Part of a small language model's weights.
Architecture: RMSNorm before each block, rotary positions, no biases in attention or MLP, local attention windows, hashed n-gram embeddings, a smear gate, learned residual scales.
Training: a variant of Adam for these matrices, 534M tokens, 8146 steps.
Each number is 500 + 40 x the weight over its row's rms, rounded and kept within 0 to 999. Layers, rows and columns count from 0. Numbers have three digits each. The size before them is the row's rms in percent of the matrix's.

# up: layer 4 MLP up, 704x256, rms 0.0467, rows 656-703, columns 224-255
# down: layer 4 MLP down (transposed), 704x256, rms 0.0432, rows 656-703, columns 224-255
# gate: layer 4 MLP gate, 704x256, rms 0.0465, rows 657-703, columns 224-255
up656 105:492490540540472601518522532550551488525559462504484462513582543504427538549485491478578510447503
down656 106:519447517538501499523517460487465535472515483484504463538457566524499546414483525568497464557466
gate657 111:484516536530496476496547588494499525495533562541578541506533462504460538492478439524456481458502
up657 102:535532477516488529503499507470456483514416513474492572503486497493536496479538528564494506539512
down657 106:513553539518493419552540550453499497519459564502424503496502512499522517415462491579469497459529
gate658 098:468478491531410479481539444531474511510464481445534446499458394527433487343542485490520520422443
up658 098:472458487418491443501527471540506454513542420547485498484483554382481457493501509488446500526475
down658 101:487493493497535522524412566461475536556499436534548542461508526483534503517422476531520544503594
gate659 092:508540400553465465483508509606529547516501527554516519525476443532514515554520497480459474455532
up659 099:464497540473467532459489475413505460510525493524545501511493525477521550515504429535557519578478
down659 093:443469459531465505482484464513496467525493495446516499532498540518526470510463459493492515518406
gate660 094:546459507464540495477512512482539541545447506590498549406469451508470526512478527506584479484482
up660 092:553569535535526523470532553522494523474513438566529541438496524480388510543494549565515510461481
down660 097:560510502544540546559498534461489526518535451459487477525471553570464496485516543485459476525472
gate661 111:498468487469495490536501495537558561556431546542508525520452545514499533515564492533506539479499
up661 120:478484506444498464508461502501472513537468556544444503531482515535446496499475524530493524461545
down661 106:500474513498502477481492517427445507510545530563473460480417537473515575515508472566482496489624
gate662 107:499522567529549489559561513578538469543504521470445501477484492489480535470490412523464500539543
up662 099:537480485454471477463581530488501454513527462532494541564555540470477505538474546523433535526506
down662 103:446491521514509489479545554509457443497466451575516482547480549523523543575486529519515535490453
gate663 098:506463446456510495561479513491487511458419515474511495430478490510469530489500494548519468488520
up663 093:550479554535547603522513473471491514549440536555448576536499528467518479556468448482534460537544
down663 099:545497555457498526537546459486474501508586429486450509536497484527575525467472434550504580570475
gate664 096:480510451505441543506592472517438520496448460519599515506521471480433529490472493541441508561545
up664 094:439484454504459460470503541444506453512559495487541506478494510507595591504548481519594496448380
down664 098:491539489459451567468478536520484515485474464521544546549421541504577603474449487522545498460407
gate665 098:520511500537546466536505526490483580546517530516582462514436554476518494564505560477518454544547
up665 094:465553543498509523478504519527453563428519485491407480514553506456556461514520497558468554527507
down665 095:459471471510500503493512407462565431490454435478475513515529442503498499569501533502481528474511
gate666 099:556485475524476434491477474491543477513410522455519452564427444465446542464451455510469492546531
up666 100:531577534481371455560479525395512484493523508470480471526542474496457468527540535475442503525493
down666 102:545479468523449452545523403455537569499493490506526470590428499468526522443509547486505505511476
gate667 096:555499480486570515566489565490538566435478540504515464462439538450466510548532477517536450473539
up667 102:533469575472459533461533500490468557483559463510494482484517497531546470447445490446501472470585
down667 104:573508508462477509458469463436453505576559510541474524463524479516551544498458519448447473462467
gate668 094:501527471551516468532464474476521548565556537519522489522507521448540589488531521506457489500487
up668 095:560509580492469516508565509461448503489572602483503433406449461425532523552490480484497472466525
down668 099:502475541518436575476462562533462526463512472445490555444435459548487543470511454524512474522457
gate669 129:551396480512506471468535464487574506543446602520526456540563443529487482569509414459529541456464
up669 124:465499466442497565533503496557427578465486465521494543443488559441555482481507618494587447476518
down669 105:443538477490479479471472446541445477528474469468505500446512467466553537516497509520513506510504
gate670 089:542520522489425487502542550490570512509519515512467470496480540438431500529567423576500526466518
up670 086:405462517459497515561482477546485478484561573539529505451492429482594515521418475408563460472446
down670 093:453475520500449553469467529551515495553507534450504546546517528467479494533431508589487592505473
gate671 100:519456461487539435497502436488521431521522447524425448503460476539449567429501410518424468510494
up671 102:482482500537551493513499457434497430499458500528503492518518457523479514434550470528508525554468
down671 103:517532496430507445477559480519474474402477491508467506486522507573519472545545475580404513500445
gate672 103:512487488549487440429552450462496458460380473421514519450493494570507535525508461510410496499499
up672 107:532455525462505514462479545419469566441482509493426481505546512427485492473465497474501535510528
down672 106:546568520473494532527555545505531550500477594520487458477458496513474582497531510462566523500580
gate673 101:476454430573492481511512480544524529498473434502493531463492491565506542472492410548561559587528
up673 102:568503531499479526501470456561545537445506528498451548418454588498575460517471548453490463442437
down673 104:505466547478498552511469427458506453494517444557508527497510539459545426474480521428433539418508
gate674 098:517475495570506491590499487481487503525510543514475550454553527499543524481503527492556500551543
up674 095:569523506502444449519531522642521488561477518486513506566528536448426529454480497515542530511454
down674 097:507509584492542522539496480403434453511495511482485502455503611536554496484503552506461513496486
gate675 099:444497499447470519498524476484536556434439463486568478541553530520419488503544531492509487496507
up675 095:453484527459474521480454584482533514462536470598514607530487476518497562574550472530502453511497
down675 100:442487510407465554445520516499470503453476491542487600487528485421483504479554561576514488522492
gate676 088:452538502515540540521542478480494516475609532405517513445487530493486537473478514493568519475547
up676 088:541603543526470535518554552465495539520491492508476478534531530624530493455489513460520431497530
down676 091:550499491481498518551495545566520505523447499478484394430475482521507558544501496507480513575475
gate677 109:484534443504554487549437493483450552504451480494468584464503471533506601484457459465415524437478
up677 099:477471448504550477569478529506506551485523469527424604498503449580506541449469467524440485465505
down677 092:537514518501481494474421484477493485495537462545540520482506496493498495512531541533485485459383
gate678 105:475449554492440460490557557505531503505543502567477509508486477469585574571453435496595480502531
up678 097:467592516550486507543486471540495564481535451476527496508530513507429484465526543441490496453512
down678 100:520564511485533559579547538575484452499486472476467532486544487514504530553486558507512495554487
gate679 092:571567497504486475500441529563511448492532494516419552488529496420474506534525519543519503519461
up679 094:475556522440493503473477504469502440570548545446475532513534508536478437610523447461551478530510
down679 098:500493538472496474504497541493459515553495454476485527503504532529485569474452502463532484542434
gate680 094:507506474589466494597503507542534519501523481427492507496538494513463479472551543578516544562503
up680 093:510497497501504459543532520438447410447482514512497467535523552494536502520546521488413547543523
down680 095:496428499517514509603509487478554443451505497457460470487561581502549493466551521574537526568544
gate681 090:481510507446455447375474444487446484560461550527486534562474604511480486538489535520490477505540
up681 092:495433506560462467560516532544507610495538521495488549480449508488532478505510486446484466480517
down681 095:456497484349509471477478541503397526467575498467483513501507531505438466450479506522436472454408
gate682 087:465539489599495489563545549496493556496530481489474490486444487511422472488488590554480504510476
up682 091:476468528531518427504523500504517470548469526591454522451476531515495553458479526559550497516542
down682 093:519508518496474519526568565580524481505547394489551469532497507436565550487569482509473549555404
gate683 093:487449432427466488520491430475523534471396475502457542516442511485502537406477439448441508526438
up683 097:542525496540502563479467456472541457508529469508432537560495587417442473443424457470483487475456
down683 096:534577511597516544558467449493462590444582488503475544420477579434531498493556490547523475443467
gate684 093:547455478531504496513531480564510461557528571444449438505517550511447473445512528508540492519526
up684 091:499460499498502445489555571493496494549467444515501527530491456463497481493513525448417520496467
down684 096:470460482541579503460475545508545488534488586416549473462584531458465534499543444504497501456561
gate685 108:465511472442477476505504534566529486503480479501500423454498590505461551515515473464486518510485
up685 110:444507541483485485511475544509530494457524504505501461538548494421470495506464527437466467452536
down685 103:536501508525495475486511556489491543432560496487457474538506414517479469505449487480465524498605
gate686 096:499614492513481536542468513515485490482531497538512500463546487537479474583454524556508546479561
up686 095:492474508463454503544495502476556502528447520525486528506465414535504495537569452541424500501527
down686 097:518537558484499527559505572523474521538534496617467509490522494519478468558478496494511468525591
gate687 103:535539536457523484508506478507390436411434526503491446497537485471507588468519544565482478468484
up687 094:453559532513515468510462458506423441535505505457508452464536454498453591505546521511474493472477
down687 093:522519542432531486523537575539468539482490460540516490518531550504499457489530468502455471437483
gate688 098:507460475465503557440470420436545552406426494578521501462407461457512540546501513466530462472538
up688 096:477537446522583517509488531465507511450458442524572490467445499449470503478507511501448511456518
down688 100:526519497482532525498550500569538497546542476470516503463509569492499487449581479514500499496442
gate689 093:499551475530428486524519459524499481500469488548520476439505506525528508446539522559499548510451
up689 089:492480549453524430515570534507566547467574531503516488544515455536478520522526526546496496515506
down689 093:551453473500439534511518533453553546517491524519515526465549515518435492471473468546478523575563
gate690 101:521470438516564511536517541537491409500492492543505566469437494546503521453541474496551596488500
up690 095:396495462490523429472398471542505540504441515488577541424530521546521516595502520510502448546470
down690 099:478524503496441489483537517460521472498499477545514520524488461507481524467525493519477524494482
gate691 090:458494431456457459461467528483541501548446495550487496519486478514495476505590468491475526508512
up691 096:528508557502447466504473495493518553511510501439535452502510532504475380445542525494508500420566
down691 094:527533537511515459476450479478459502497580477438515444483443572500489464480483490486540490468530
gate692 100:531559487440524501607465536490592474527505591432464497511509534492547508533502474525481474472488
up692 100:465460536477484470416434425452461496556440438509521540539506452490473472550496540501461450511526
down692 099:500473503492474458380481476437452523473478506562455605484538464488522540613554572494507503455550
gate693 094:468501458513511431419563509535513474553487472518528556504474532518555514549539459510419521508480
up693 098:489536536527497463458460544524510491524516452483492517532529505509553498492509513531469489547476
down693 097:578523512574541499531546539482479507467468488464549446495540535462461531515469425525537551502545
gate694 110:538555466474460470514524518468566459504545473574490427484520515485506561516546475508463501550499
up694 114:482408514499455528514483484534497566475455556461507536495426504502478461495501499519488485462453
down694 110:505472456451451449485509503494533518559478590521486501484411525465468453524545481525524469445458
gate695 100:501532505561502471521463455463475507560489533487468464464501536481468466493481430471518439540506
up695 099:487483496581498490483529533508493458471469507447454510470459468482511508553480566472528449467466
down695 096:500483532424483487516576570494585546466488514527510483551477545521477572468500517469496483491486
gate696 098:515450496519430494444521492530533519627510457521534533479515488449495541460565428472542479498485
up696 083:487471513506490511529500541496463558563518402527521546566506538494444495484476507442507521517450
down696 097:526472512562527537514467513560467511564453438491478506462523524497532512474482559481512547507414
gate697 103:462475479489585525524494410545413528552415503474495508519535567519508446543524467451455471595527
up697 103:388432432477514472446508539466532512458450487475462528472460481485509519482471503492586504548477
down697 108:477516465488446511516534520499391562530460464510515538546548474499514485471397467520475487451463
gate698 114:539515539499533544469507483527563514446499501399494560446489381525548543509477521557462490477510
up698 114:477531529553542498470534514481431500472508487576437473489462470515448431445460481492492531446471
down698 114:502471460538501438482517548513485468541512493590526471544517469463412458510510481494439497429502
gate699 097:457475480428524497492458462553503480577502523562491529494547558480495575454501473489428519524518
up699 095:482552550506426459526427491482551571435472516406417559487484412554541555464482494457505429449501
down699 095:515427482559491516527457556468492474502599504542523562447525491493533442478486446545526445511514
gate700 098:421574482497528488498465484492551470527465457477510525529523505505465529469397505450471564535546
up700 096:477534528500481491474443444488534525504587477507474457489502509465487479522560549477503477560462
down700 098:434501484507551436409496503502448489496526449572475464540485407514421460466523565486548482549493
gate701 096:383495496469453435454510438455463501501361506456434467523523564538480507513553501547456511585543
up701 092:452524499526568421546528520495448473480469462465456417484474519535514466493455465428552499495480
down701 099:482486536558460510484531498530490533439476404468500535521429477491525539470521455529551466510496
gate702 094:452511473431434516541507526506478523513554522530536510438527518431492498544462489563479462540473
up702 097:529514553517446509612492494513461504474514484430448494486492523416457468573504495489490513459506
down702 098:570558577450414551579480581500496503472541445486507471481559511434431492534478536477472469431482
gate703 100:479497395487436471549527544558439484538478485458471465475494541558465467477555475498451482602443
up703 097:481508497591522462508464437493530425481536517491516495538532499466498471520564529460498497504512
down703 098:524543540574530520485487399453555484482555513541454491509483485534546508573513527470502464383489